config = dict(
    hidden_size=192,
    vocab_size=1024,
    warmup_steps=504,
    decay_shape='linear',
    doc_mask=True,
)
Each number is 500 + 50 x the weight over the matrix's rms, rounded and kept within 0 to 999. Layers, rows and columns count from 0. Numbers have three digits each.

# layer 4 MLP down, 192x512, rms 0.0757, rows 26-134, columns 256-383
452519460499502546458513526525494485580500494489446499540550436508499545519505405555444499462415486581548426571476468536472472455501586473515555536542469454481584636520537549500470483520436466477551482461460489489365524511559478484470587552484519441403598555527542522578517462479492487552454455497499576494544508434446511453498511520460517479395457507495480439538509481509397564462459
369585564497569503454529494461558462521438447492599472385452590563512502476552478494448474431527454440449512463557505538544529541457506516510492483578577504561513425511582471496532478402554541522426388574565453563492527539463564455505479432554450566514517410567491552522356463492592529494517488605475515578463493477559485492495537456455531509521537426621425463500432540404518402485376
534474521525496522519422461546461601477511527420481553543455498555559500568452542445482575475492411485531505575540557531545498463543537544502539561569593482609516560521528475438550421541474523528497589522505470581465426590442543486511553607404508520525454496516561495438572521511512555494464555458534491463470502467443473501449525614467433530610541524543553551472429387488532498543480
509575512571488442544521546449515590490549472390574521553548566468517428467454476504399460480512569504572542457564467464498596361518418552545454453479520469484498521505569443522367443448480518487469537480370454461518485437506587480522515445523486596480521539442407515532533521432514530447496481589507489506396501474494518455440524546499435470523458492542569447502453457481461517399469
560442559554506483504506407511560496617461527524496454478414544521441439455501445555484411567480483539410417477471429522515438530527426442533558467543461405492503530400464481546481520525436467447496548545520393611542559523526519477506546488454399522447443504469452424475546422514478471421538484418481422529510442439471421538523537434558474580614412535537512514524481468464528480536428
498497480534524528446509594468527495554498458555454462433340483554468480488571480486555489574441552464558555526466475547556535594522556437437486564501536529536465484562514480514499572457475509533520488501551514500428527570492490500508541477466345545527400437444500472448559480548503543439584490432517547558501456553427512479504489516528433448467522524545508568456500557490504495481560
565480464521557493486505478516538474561549639512514479436502431535455496537477485535472555493482620458467533510379442479506487501490510531521551566583435476503483458467485535497517604547396458508494361465465455552474466550569659460586574502597522583546500490413572497516541400557539532477443527505583482507460485585518508500562527497492457435463378516467546455499507539532404545509547
564505562485500412542599478427572507474525556518464441493525535574509508541402431543485485450566483508548455533403502484490528496593507572482498513564531533467496530454457503534558552536524459416507435603482468467466482422564461520464482557514443435475521559475571408504518529493542403518450475472386431576523556475484484552451437438426444486498455600556453516547519583520522433494483
512560485517466510499488502485478532589530514525492514480535501591603492608453552513429446451480543500418447431437535532479591457479560490470542500501460500437441495540422435493488544503459511489516484471443492467451461456539429477431543490532552486596441565506544442504444450554466536612570497508531547477483468552602510495491510540557442525468481477569551558452493535497494506458609
539513419525470451503498498585475513578540415553531490421535565591497484514599600503506450626539562499510484527497526522439571513533516497504506511405576494462486464476458467529534529545520518526592462488469487523463539470488433503526441472519480458474461476422445493509555430459484481466470552541486477509529442532454558461539526615551497554518486591553586514459479542402442474471476
427416493566575499507488418496613465562462461488453561555529480450467511465436534542471458485536493488525472485535605473560445518517588549631434523503544508568570486478477587439593421551416484499416504455497511489469518548538496511523443516421514469470458585418513498537458401483533507538393456527410429581497555503532585523540515508530436449556421476545561519518526397608457547458497
703514472509478517578559602492527497447554509489442558507566419424465450518507454479491584510477452514602398502416567481519463546531513504544479556496612449597366503400525566641410465513464549469535559479411505521400381484533493430472466469477464441490477440605486454439622468548536490537490535429545458529544485450569532461474499463597345472548536482570519562500509476501536563587470
535530488511466497512527527516519553501568543503478510507523382378444422559361483456480532468509514432512479616571567586524534410552484546606597550552457471468540448427437457543510516424571495551497546549512513517434516504432529484433527479454500535493531392476527486392535463564476411482439505550567486482497503558484447491500434518515440525424536486452472550520499580499527460417563
545555541421405443506563510431519465404447487530514495563517537530464510408497530479497437545551568519572564435428513487553431558486420531474475556479515536519467557489515543524460514523488472538537443533514551491606479542541474564484466490440521444553557446522536520515468542510495520471441467448492449516442510443527540439486427500556475443485511501482455500444467507454470540571511
536473548530534475554540527472572552587534503519440625585553600447486593543601457498450532473603516435523502514523548516502572545454542455519529514502409468460570378497551406510521459535451601426532452493490527436586521509539535488524635533524425565504535413470550502459546572558542584546598347392539457485474516569499482451585471492586567458486516377572516500528499581520502383430446
517542427506503494505426556464585538462472521512502436530595541496581552533556620614514560519383661504517577465574524512481509440504539488487532476498503448459533503484570411482476478516441531426544524521452521440512506563460506517574487514505548429547529536501505501552532459490491492508523499511524419496462565470479551456532519505579485525548606486496509581424538615538499493475556
493467576545509476456465480471494520493461476518500565469534486507557513515457548547484449485484449491587558545475590487441373481535570549550463513502494538471488506514489492415480442563418529473540568552523494489499502459570477479476458515496578550490481464444567487414690526486526523571506536436468408487449595453521480526378481419498530544496529593537582534546620431574487562518465
452470539504511561542542492403521445389480466487518514510489496453524560574494398521405464459422515469485576520482416449498495465432483451393531469544601481512515481484519481548494534538490458552536491502456506450590481490532600514503544417534502478412461439439572429568421497543444482539520498454471572493473470491420520463509488518399449504618483460466520583545472411449439524445488
512449491531518482445518460486498469479527484538512432552574494543541605537505505471420542446498447568590515549493520387465571499500461446520477428427512575483498484532554500557438541494508581466419553519547524599571452448446452495502510556509464460516540470499520497511552517441493486440518503423436538441533478503539571501459420510487521488504594492451504495512525459473478495503466
549500506622442492477481614448574490461418479491510501616531575608499530467491544524539543487457396527458458513529444533546538461437526519471511422487575488447491478409530370513588473513517422480473554516566504491547475385522428492520517480639496528496438484511502533529404440573479549501537543486476538449502458516491429532532548538487568470489531561434400398425539544548597590530494
474508475532562563454517509539501507447455428543465499467513426497509560498485446520505539480565544528571541514527556535561503514590521477507497430594450477588544517567517498610511437585499449460482468491531497512436555497542550481468535535456502502532521534539516602556493425590534462537390559482515532559540484565473433523466515462466425556559537552425519413525495551592498484561481
550461393494425427501490531405533476473515542464397417424497469616545572471540604530548457472508503462562402479457526528519433538456433474528499538487467473565483504498443499413510466443488417465473590540468516472568368495512497503481564520537417484488511530417501464484429498522464481509452410484536453582492659589465536423519550508457494451616530490474572559543486430491449530479511
464533563465487594529478561493484608476426607446509449471455519443486585463498553551408497496547551493464519549520470432479526460498511455507463437484543499494462483481500465486527558566523449540545479434530520452539565568541589471444590435528528447537502439481446491566426494473530457515368561505530521468528535472421578454592552508529478525618507600551562540419435577500511533545525
507366535467543513515613469532506423551572533535520534492520487513552547507554558464462482464481457558526515522493569592412531528532439525544430532391551465442501503487541549533428446462483454467518488512488451484459526539492555486460401435454555489588499503464474455420454514542462535629552514433430529517475503572557512519457439473486464628500503526494526480529593452602534458505626
483560539468474574569481562482402408518542513488467480503470464506460492552421514424433461505446489502513468398473532632523554466501574438433409513573529499516487517458483501422475412514627463446541523437427479444428505477501484486500448601419598497527520487500477471446563490411413500497531465568420464534403591562458525476451506485449551510495540507426526471490504492463466406523518
471502458563615491595510582528441441484580561502507573534444517462487478556588511387441522549400484494512422475458539527453453577457533460463446569428523476537531471451451479499434650483525534536474578463551427518501554508518539473542450520562505490489457490503559448444515504499500562504406508498511596509410425530451503461488524569472540553418553513498547450555498459502443548505513
475539484461448548524415573453562550484429416532451478528441517517496563563420504459507450447500503555518552593508538510417514450446486460502504434522456422448483526552364513415492505542527549512408410487517527546609551452456530571447515439429518491507585464375452517612609516406484521491451450448472427403551545506550587564506570489582540532524522520569529495507561490442416485435581
521466510544467437499546513539557430523511435536558544491472569546458432512581430535554522469466520500440408526535495528486507529482526589435423463490585438557486552536554436559464445572508523435564441516362534562552422486415439481516533532520453585538529474513508546429575547426485483505478530467541498506504481472514468546542568424495572461466497453544474401528489455477465517509538
449495444521487552461531484510582530444492504427492467499445537501513514471512508480502451435512429488463554404470465519418425483538519557477382534482485468488481493496546368388555547443520497527460533552557443439523479539530518544480501586500501591464503548480469528413539526468491465462474488472485601415529570439456505389500482482560505457429495500529532470521476475487526632470431
504524467489504501538456503542526509521529472490514450472457500494510510546527407492523531499527533419533572413508448532563494499452488488426497468509519539511496544419500536437489495491573473494484512498535429444490458504517451441520453517404448578575513519436454546504517577458507438450472454497457495518452529425458564527488523547477482470550505523528521504530552505527457548521501
504536556377555499515487446481450460566530569538411447514449430529476450446438511475557421494540572535492511494500548547500531507512504501523593532526469457475495469506470411457637584472492507500497496555503460615508453569441590455560449472471572507476470530577506607461573491579547484501433497472506452502514563523600589468576483462545445543490523534458558481501498474511479536526567
491417525504441488473465551468535490532480580528474488559532515524489439494504421549517434459561576573500468600561486581459419501485549430429511365579549467524494507504509466576509454576477504504497428493490531518521525544547549426564453564455546621410441510450532453510558454576551524457472509444548514594463464526510384506514543399525551472506535606421506523549470492497499558420489
424474544485509511521497502528539484544458499516498523550478599511569574611501550507481536528556507506438469547547509450565460449536560453400401500453505500468510435543513578504445573584512544513515513449554414461518599496412506499571471480475458556526523552515520410531488424586472567498413496533485469547499486513532516559627449563555592545410475461488582523524489593531589509495523
424536447525496608490515541449460509459558516455511505499539501547491487545553557499487500518523604472455501506458527568567454541550487490545509519557491431545522385462477516437554496545472506575488444504447537503525479492573518451524536521599536524477511492369494472498506453481507593450524514553543457433544512558509499600478425537506487574444490533496560510536494564479519537453450
544420584495573506449552477508535474582534511463507438461401500519457508438478382481518513542495472509427496502461457512509464530570497543511576545469509509438435565490533482519561448507543609420432581462536541519479426476497487482555480526515551456463549590513451541457468477482505516457536537538512513504448479483537460443504492534525511590504506498522521510487562488474526538516576
496524436471554595499467498425481520447442515501542519557508417451371521468478452448456502544465514478487438574471604529483424440434500504501493554552480476431496473558510451580454563483466428662427454434418467548500471497526475555477531567464496437489495524497458462491453507439476424609480488474499526522422491555398454457535380513504446481488536442592506429480504542500459464561556
542477516524552558544522513493469481491422506462488481527501501572536461411452467493604490514549550500521529529492463415554424405528504474431480523411451440572458514526485465526568467564454498503394566482448565615567482526558457462420488452538529584482459547579456460556489477517483561489438464514517493548485533469538539493570408496511500534538566427412518555519480542592577539526517
543500491558478522622419476605517545483406509490537500472390409518521486468506529591536503501591524591505495493498516495566528469506529485538545489547457418454481473475459518536548479424512542498376526442508512582455485519478575394517507403445481490507506435528597501570444461493555553526502594460487410563490487574521469462549587541606534548515462567563475421501536598447482532531482
487550477446501531454482497463451422522429570541506568388455479570572497540534454486505483525548574520523527555560603534492392622507499488534501517563485541448519464530534516525468460514459488497391434560523505565452532427491546560484442494566580433525510505508579549489483458447562493583423524476501429608412488527514531430471553481584492497386578579477338574477430499449522507379512
516508497504525453525572538498564469459436416423517484513494523483489556546488541523525531496502499448526541478530567434473564568407479420540524482462517419429534489571460564455554506453550469548424516565549428486556574538536562490496362509515503565503422446530528546583448539405484519518446546571591518500561423488411485505537516449504453469518426474449470465482606517508504547433549
546486356511525462446556483503495510576538440493528486461479478472527456442478532420424471557516496535584511527503494408568477521548512514474524514489501418589525391504451413600549438425516557502536546585524468432489442559466525534550415540484500523470368481453419446544533495431499464564412502494480491532361497493433507510517413518528415543510501450514526500529463517501535430571520
533557559476491481502474521496436446516528533552466450612597450515550476535413437490446600485537600412479534448461527564477521550497557560430486496530471400556452519496442417539489540529475511463649565481477528553546508480578507498529623609525510510567435512505483462484537462465550526468577441499499497487459501452507473573442442541507508483431556491547454474402542537471379460493457
533508526455511544491473440546482595518505515518454416477474437510475599492561559536558510524592534457482553591495496396535503429547520539496603521482495508496501460462495442597487412521464530513513527455561509460471471418498493523520516624431486513446514456483427521502536562487413498413646457489553436453548538453376506523476479472524445507585472427568539556526493468504500477593515
602540482472503460475477561478514446483514416548556489526565511511624448478467465548524534562431459475528521487532513385547557544441469509533472444563555521541465525532443589526524420483454439522603534547508410467504492503434474442412459492552469443556418541497510533495510565568502477496497380567469393454463488582461557583569562530572580536492565499452520483479492472460421520522511
543615375511516546506499476456580530503512523464533527522415432440542546493530546493550519412490527510553473594527494483463496539521527555519487549492494430481516497556477489523522519497401491551456523515490494522429496474448603533523460539387493502458618441463529432563401456483477486584529522569489536407487427490484482415600477545521489514495506514561497519507419456461432451498495
455484443469523543531443461532581523491538502612506462512552476449539444533558570467504513506493558610487517549480490550539536499577459474510495536441443478450439517547509522448408490410515500522504506539457493529379495503500570503526480514514454411521634529571530498450487495464533532536600492423492455431506605453430565357540381517450498498527509542552501524552546460518449533629448
574545475587510558522537525490502527505437453490585517395525617608534510541571461454455622595475619456476478515531551497489470417419494514484455496408394462427572591511544444502463571496517436528449545467554454464539503486412521503444608497512595409513552519535463568470466409482533544542454462454482551422545485475462552435511540548498524509512494501532547468660515593485471560492551
472411535424447541515551543482466475525551539530487465558426471447434481532477536565484514421528458503560507436574470556425483433456434527457479406465525425531502546532488517469515428571460466364529538534519526437421414514483511397481557522532548534579408475548548443416510576496544485495483517545465594486535506428623542470501497504537461445525460490457480514505504552572522480555548
545493475604431527516520528615467501540568505545633505442576500502586478556398473500528496516505488533548456469499480375478552527487493452515486526447477567368496541433474561549443572528522503582364448625501558527448519536517569511468456396486559554573462512498410471484465569460502551466547520492602497475484487375528442468501500421427461530514518498533552543492481544433449537477444
589486458442446476422568429503497510566509437458522468473509532522477570502541485507513544497504498544571449509528537396529475565516460524572488526416442513507496520508498451471518522455442442426580426517488413562583545478509453397462492566501488539470543469538471453460486500561417499494466487468582565425510513520508458453469578465512457475560475515506548463508438574487469507579447
486538503441405497558511447525521434446467536534453481485435503523531443567340536457482462448549491535551484469443600451513548475514539423534432434485541426496542420417523560449574432521499551509462475434478452437482467578518475479513502494400550569495381524610563555511475484468470420451444564440426445485481432528500528526474507433433492528444562551513457424491544515566568406457458
569527454452557593521487541490469525438524436529515482539499430622609533471469586525460453548518598459519489488506505406471449504582516474492480475450397503514473534457537472461505476477591521496496443439476518587469558526520463458566455388644476479482547598521466452574518558424452484445482474544598565453550543438445536492500464582486418556445461522587507521475521479393456463517548
456548550489466445461466406433485572555510481530528513533482438555528479490486449422490543550544623470515500520387578430437464531443566547457528557540423478445532609478569515515489504526495457556527426436500475508499591491460437453483466492461525568506514559444434497520498490473480495555539527544471598401407545545486521490519456508544487535528539523455473476525510413439478490534501
537562432572428461492551575504556495529533535529479490462460519514579494514511484528610497457430522461531535482478510570426602538434470528549433510486475569533450614451549562508512447482490441502427394477501530484537486554510566451401586548464479386465566516562470500530478595546526512491420471590537528550532419459475530497563476501544520513536574517467567540442543506576508547450468
522503413481486474552521468371548452473525468546536516544492445571574419431468554509473455543503458559489459436474451498605586462521459479549455544426467516469443439518545530495508452519471503550523545502524536515453480561485555492535455586497525418517547471494451527409420535423473415561474447516481534451463544499475461476544533489451475448560500472519377563550514481377384486424514
472471480483500489375440403571594475525583481547465520525594470615506506588597459571489477519515552452561431569550486593559525415520488403514546473496500584574505478518456424516444527514595491418486455585453428402469513551471592492510490527576491457485481528525555583375464476468456595551483480534458503545474480435448520503498519440502505482514549485440447543564621452507520547481523
522460531488462604460453465477614515436533466417472482413525529529504608563452524510513562487506483480518489438550526428584509460446516502528572505454436473543376555526464471531473497517514512436453516429548516537475423495504401501549572525494485483546522391427521556511476395529462530503479490526472506536448514597466505439504580551538476506563456507470422467513490517512468490511469
376542460547515478391511459556411414469534602581381422511472495493467487578508540510534571464482451589520670542495466515489505469457531399505557644449580518431500517541527389517450481547455492519518561493494518523554471441575478587396394417474419491476505514438494453477530382525509556426450488457530481466601420584529466489402477496442520544471454482532534581533590494534547527499452
447453459544453541485541530494583473463545510507510492457466557456547521451528399468464451467473485535546443521531394563484511520468425515502509504543533544565581387456501526450467508560503515619511568492501534484495522413467412622540482485507430539577506478458573452510554496513387581431493468489522410644456446496468462506548501480463564562418557590525436423457511532454493515433402
491558510527455508591553532495477534464578472484521444550406582530459514502486452478481556556480495442471531538429514422477442483462553448502449503555442510370444515543434534471580497494554487589508483509517570517540465446452536451503563515545394604487442463582486479556539585495566478466502497413521481528531464478460557476501480531467493562529493590505520554519463510495499541429586
503531492491508455466483539552506513563458446408444507476390460411455423446435501515521514488580511554421540456456481570539482460486429505486480423479438498445499486483484601468536519427542410577539410441579549443517457550571484401602523486495466467570517504429489508506576552548479557432401514487542489468439494538462458406511513517448499470501474466547512404532523621525515433467426
511428543472504519593518569548451452552544397544426507605525548441569490563457576511396465480442465479484581480567534556455540448536513488437470473530551524537487423484492590448533468517458517471333426598435535510494485416421523605545439502578534548455447489516526511478549483475558514512480507514493400566543526510576523497470446521448428504495586520562426406500476438563559423505442
526432523459463477472597502393478383414491386515539551498424488522535564475525443397525453531477469478539482504423555474446458526419472515578512489499523454412539529501472465418431607507456518540443470464499522487493497537516514430507453570465474440565453479470573501550555489493448563551464437481501496430519420507599480416559663472421542524608442513369531493495571507502486356452555
506495496571510460403462444549463554520483437508427495567471535492547443448473551424508406560583424527473493426396462479542481449491495585629567534512493434522564517540463483555498515448527444514534477582448542518464566524589415508471445564558537478508551462491434445466514503525550568478414509476445588561542527451514548439497522492487562534452579521538420454446581531561530533572517
539597439439504562469587523496457540553517456497456442519468487439465554470462538585455494595479511518565488536461530499590509578582569451503570512565557492545552539583451517467478561507451510534525497534458438475504567485574551621529519507465458568492457460479445423547491505480517594448544513472427536473535460503494509518528452540446508452458493530451461583395571471502495505462539
520488562501488429480471464453538424460474494522501426497403547539474461571426496529529533511385553475410543536507492423457453380555498512454565507509508484537482555467533473477521458493464445525533532450421457551555512529541501485551455435422511505501495579513549471556506463527474535435451502541521433417562429537367531490516527486551446485470477477511466443541606495500534504502495
469521471522499526570439553561538444417567467509498486529506478454471516443440504432547414502613547452489549532528545487491503467464408468514504460464541573516467511573551452552482553517471458451466528507509564486540477517532610517484463468463402494454492425538432568504510384464505509498529419482527545469542518462454432563522583533549465653430589525440480447519434475504466465507468
431566478425491497509524499468481485566464606468435470611482517419445487407516529506466419509546479516503471490497475455411438381502507483545508529371626515543416528532473410404454577533525449482546418496416560478471516424491547412490470460526459469396484517562558514520522509471440530564459426549572479522479451484432598516561367482467547527484512538520474459501466529522493496522541
517362596391512415509567479511370459506569496521504448477497451416348490470563485493534403530513494580508388479445544570436483557589413530498604459565481471437535470525568462631501426412532443476607544448543522454544579525383502526534521415534526473504609451559550481493471531547459553426452558453530538472463431549500475443476471525417534496465458478517513503501571576492544498565538
522506631538523436401577439514416525583405543501437552567534465496502548466530519509609511531491465504412486520478515519472485468633499492536474492560523520464470436513745526490493549440379521565471543487520546582455536448423555521482520435528519507456527500496517524507702455516495562560427527448505433568539448512492435491467468456449472382534495510496468526482496460514491487522440
495480546500505548577495520492526533515445462501502551567497482515583504454489521437505533419458575456478481519525518543420537468565497440443506489589488535500449434463426556456550503449532473568479479605446413519631501442431474468486474450422520426445511565479461438525500602558496563555401518478528515500459503539555482458534528415560483450530474360511401398539504526539482480516582
505468510472560455501517509475508544486432499549488528462476423546534541530562583536477487562481579490480493516539524475550481403536485512593500522513500441459475552547539396484530576489469561447510519520581350442462481479479484504477521562507513518458543500489591469489462359555580476502527481530515509501538535543522505430575484507500473478505459502591549494571504493471495550492401
494526525480486598537565434531528557499485507383548436478481548465449515487583552444542432476459481515514456539494556487462519426385629495449506490435441458461493586452606570503519563516473522554582512465537560509552476521557437511506512528514466509426567470500488463588440424564472498466550427535484573456561459518549474502482483462548526555531527516522552564504505566455476485521433
476564561449398482388546416542486532530463544487607519584609545590518455637613470475494495528418494502425467547438395529492531581535545378423487480408482483500493528519533492588518539526487496482538466425487465467585482453511507450516429492543527524504556445469467591538432450562458495405529537560484514465404530554571512543477494504570459443475398530480509555556514419541513563626478
421576441530513458523539493546484480534532528437490475534452491398498470542534546551567451579510555550482457440545438508467494488470566414513514542493472555528521520489490558508461558497566539547416503545540547593522449500531511438481436495543491467528475498505515466467445548587508480400501479434527509566455463513455436488503367551507525464466526485485403523454493529528513586481426
528543409527476577540501481529498527543496500434487535381515426452481482502565467484414513497546487559488441549505474524589465493433581539431569512434489547552488541531564490472473537594538483514485518486516529489448523531594391566519500626586449537536529437490447533483440516578505466544572439387511520473458426576454515514521521558465399442449503568473505491462482577514491472393492
565489443617574480536606548487517435568504527489510568492493511519555534561584450511487482544500515572471478507426516539481484586496513511584477552513602395484485400430538562513500538500544552402531546579526498499387511519505472494534431461495480525487508463482528513487458497610472492521403543484495460555471504466434509473480509472439487465559462449477485514579484514546448507527480
630508471510454399451491412474493560492523345564452524431582536494527352401414601589369409505516538529493496437573511419495479503455520451515509476503437514380555568454554477461526439501498443479478507514442510501577577492503528409532510487446415503545576412496457550489462489495503481464597458591585464483463505485560499575533576535494430574436514548585467508434540530592598476501482
438514526580379440561435544535442463460553481476549496520558393489552501442563510610405528459488618490446482466484460559430506438395489488434450559476436546459545489525537522480522506508471528341473554503522554444501549439497565473435420561499482438493507501474561543565430532536504470496484629520405524515479421563458459514520467491499472556474560525493497552428463535480589484553439
483521458473529372570503550510532535455491453523519523473521527549606545486612462479515505464463382507494563565520461547544522505381430504418379439491536587492500542546477484616530463526506630531563608521487356588577456516459523475521558515604500559384533443418426495499562483536351537459501487514546515431483430482523544380579478483486509518479456530483500481506422529507579466524523
458457449565480468488535475530488457518523519504530471448455475482483522497462453464488511523412561476582502637436474474574493563492517471494548518497473471567488466490561477586571518509500500454474431549503651541463459451412574558490533500480452517447529487517544522458511499529494616449552453548494560581513464445483440464476589425511504450473448473417479476566442467511453451452486
589473439521453600482476543444436528590421449506418548558525507494519522495496436525596536484440458508439513507556485459467499472472459454533524440532458523539468529428505529556587545501514412562590442448532514493430468536517476497499544591521481481545507607444479558506458494461469469444482483408496505503419446457474569522506417473567511537492438512513490489429433507499558514501522
485572471518528507468539511434578500517485512461541461508490541599474453647489432550462570434505414437589562431499563457521534482451525504497519439514455439513512559501465540429424517508447494550552487418514521554524497572606521502509475501530448486436572404506453585414469566502484531520480457534561444542535467548492487506464525514497537477483512447452536412592471452542488518556486
565531578646528564563472495473447505665465537541525507518419544422606509582564544507455499514506533578575532523471462404496536505496459494529523421541525428504568370500572473563510578530473470542507431495508504501442437486526524534483452426481498637523551486470465434532566574387508507537547518491538491504516490535400399560461543490465504582403479434563479429454479535521482508507547
520459534465437520514552453448554454473485530432380497541432520572564485508428480510564441414507441488513465532545474545497399439570503438471413424475499412547411534474532491508542414542480492468473516492492525523411575551549511523482558505441530563434402530574457391498462433492505522502514462430364491485460452497493492547516440503513514412461584384456568486581414502434564445436517
427485452489523503511526509449590420535367516496501577506488508450523464453597471504590436452527480452550482575501407515449481467454433522504400474421479564528478473464511549540541604514401455504570515487496485488538510467493529460477454478436527503526418497507403473544494414476566541470472528456442498549482453491432506552539468535466516609480514506478470484485504503496560456412483
466396486566524487523566424565578414508466541373486476471536607503455484463505514505446448463444541561441520503556520378520469520472495487512528537470502491552598486428587481550490529563426497522529500479522494510507418506554496435480489571495494550489377464636514523434532426550584491501417557432531566453459442478397578534464452528534502559460510532524454416549473567509457538554542
503450431528486441550523481442477507461472361590494485561486466427547603432534418558538534469441489445502472478463509522464455526494397435568538554524482454525575503524544418498413480472487449473528528482502550522576536536556547485583511503487507547495510527468444417553521510486490420490486545462502483562512490468512541448551566584505532461481500538575466539449639514530447470488453
563544484445526553489429511438513586461461396513535502510416521505531420478521432428524558505513466449430509423502533622489500520489492518411481432478555518517419553528379532506585560524497492485446476482547458547508529569469414516513573508461464477421471439471490429472500578474428419505431444505469494454592571541476554498530457474466502518514458551436544410562517495404507569455450
571497474504451499549530481461433471519465561413529436576586491583528528483505432492454534382380602496503458479512504495504475460493524520421506516464512542555451429532480510484528532573489409441473476515452471541475494536510384466440497515531483525509468476518548435434553514538498457408501445492416482611496534510543507539547508505431502510506567441537554528425510485469520545511529
490410483500489521504468498586456573544478518485487467476492491624501443549585443575519540456451500471477439433443489554581473456502537554493542593591453586451609521471460532568493487496478472506601493438593515479501422545507498536436556460483503475496502568509476413496542527580533469459510480493472487507506547489529499505539450485555432457495541449427495479458623459467492466480534
552508542440554532393516510465419485474549595383456590460479568486474522560443494596495494452536618514473538579516477446473445485545503494431536458501549524553515537543550522501504445545460535588529492480521557424500506482458426484514529533517495418524501461577454527525475460556506535470411484513508436452504508510511461560447511469458457498597435490501475581501470485521497461371472
514493470477420451522447449467461554514493520457584335591527550492457557505534504515509485455477535447460498438527471472501539448574541538430440505449532418594459482528534524461511584522504549369486574468397575473564540461542499540521536436462481575540520543527438503462525512473563545557473494532591570563545502481413554624528527523463400579489555527421576522513498552542492546435508
491475512582622542507495469427496551477489519541463584470487425545453489555499458486499504499539467525539427563455511478507446514558574551500487565534514470435475464584480499506509590508511503485511545448437519534575500528445570545569426447447564478487430508504505517459463458457533486536557555517549476448532471488608519449493568548482594371404442514514537558509431529474486445530515
501476442487450549532429446488519451451526559504474544518525431468446534431499532403443518537469413514517477448534457529566470530457498600527462536533473561547529467504515472421482523512500444476404596558421527538457492480432384524496569476510443478494576538512522427560476506600418523497437506525492567549517543520538449437506474547370440484489535467506504453487417517532461526434546
428549511466464401462451486397582570573467546403455465574467478504410506483481639484532442423424542525619428518471485531415446470400461494487551489554502444572430475485470530490432444576538470580527530517567479549469542491422571460547431556444497476505512495468630577513531553512511471485564537474553488523515478515447505550444472517462554471511575485480524529508561492426555553509511
558523497476470538391486496519545546466417511498541488412472515595474508548526434503559530424430448546590537479530431459498563474387559442490526485502495499483497523499515429474418590518463527525532535460501559505602504494475595449505434548562575495489559541466493498472469470519507430531501437529522606473505501443563418498527501546559488515528444561533525468493486456532437504480494
489495457449504520508463483468471470534478533467482481565580516506495486490524461457456437554483502496481608508495479555522431474520472534513481537499606537510538534594526481513548474512508532529533524527487525383503527533536453440434504522492508544565600494499391533502467493648566533468540562439496519448532586506465467474486523436539544531492573535457533551453564426541522537439585
446549560509513540516539564575511484439534570412510602570514439537478480471507477473546440549578521492582568470533503466511344470503518543412499595529475536450556573504517428471497459480523512515478538475508459487428492556557583552547455469514424480482567459482470558490457573479463471539515525507537498520466487452512477589383548550551568490551529543494581425536554481510479520510546
459491447500466443431434467438492493415535508464550475489519572503504563462412491549463523451572527503520503540462453458511445490396455506456560479568489474462477507502487494558475489460576448547445528510500501513439521480497486480502459505438587490433483521507478585545512527516584460568474489413445480478547560567604632490515473524527413549506552581471536489524516522550541481554496
482358476504367520527527407543497477475476509482515461505582472487531536462457465519504446550503461537570481489549465483491479485476559533537464481563533444488480422569482467542577511457462466526498508525581415465487572399492431467519452550499455415442481407552493485557432528512509538467437517442513529466488414536519519557507552499579498497493415546454469521444487436541573485514501
469568539561536414489508476430503519532481565443421535540498468476505420551519507438511477454504534415526513443552471594490492501526453497566495538496509496579469548511515550426541460520552583531582546583527520494480509517552498581485484482487641593484461470523472498488516535495507499512445547468512570421477478485568519482441571540517526484466465450464518481508468569530528536507423
545511540463495478505466477542488577513509505514592486574491456490470535444501484552646531558491513548499475493491575540538441485431565550511559571491408519526386539448571513587491453434420506508531555471439513465429518504476522538491466525602395434440529487542498430471484514453504504543581547470466528500534534450577519465475502533552504426547534473523479574522458482387457501510508
487466416438531502532548553508519405483475475535509553554496607516457551482524442481502477448608566607476525551451565479474576397511466492456545513560471521495457427375564484558484479556489505531594494502579512490604479383488477445541552545533493538546446525541414476481470483554372483414570513570538449434507478426474458524340426580581469511544377372380473572392522479455542544581567
561467603550581448516427502513451472523534486537415567497598432447646536511542447588560481477433480582561402525531518485507518463523442554540563481510457513647413588486483511509543579466515482500489494463522523522476500510486449509470481542517505475563539570470529497512499477437408504502509456493538497456510512525527586450483470446474481440491537498479398560479472497393530525547529
560516462445545436615551480465491446490515473572517605589425453450548481577504572513526511426536463473543575458493501637450504518538484432477497500531487516511523548470546508452480546432413446417511502489530500461508465487507470506504483533492563488450481454565496566457516553449456422538458508547521471378455456521503532481452517517503492564487495476471466569534581518455478481448440
458476553552547405565503514528448496614492518487475476418439491417509358417464513497544529493408563409403513566592464502431403470622440531513488572483399424416492574458443508407482448515595504608506468490559504576469446517492471460459503519520411495436475481534437553486504474525527506324539545549646570497517596431542449451572454510445467437473472508452534525495510550500425369478481
542413454481452449543464585474481469371502545411468496461501483531441382441511414616559433588398453504439443494470527513554513499460541526429513466482583539554533566459519414521533577512583523433489419430514472495571430441530518521519530496614421462625509443518526464558509468532543531577525580515550460465561511452468552500528503467530382477559543471487437522471459511495424443498455
491519529438435472507464614531418468494574508570495526509489573513544455401498504542513445580530415528539519455608516482550491585424600494571496491572537448533493461515458477489514441582541595465491522476498576512574537522474493414522540455602480522501356438478484457458448468557553566452496499570477429520529548485510442538470460524537495565572605518501399449539419385520507490492507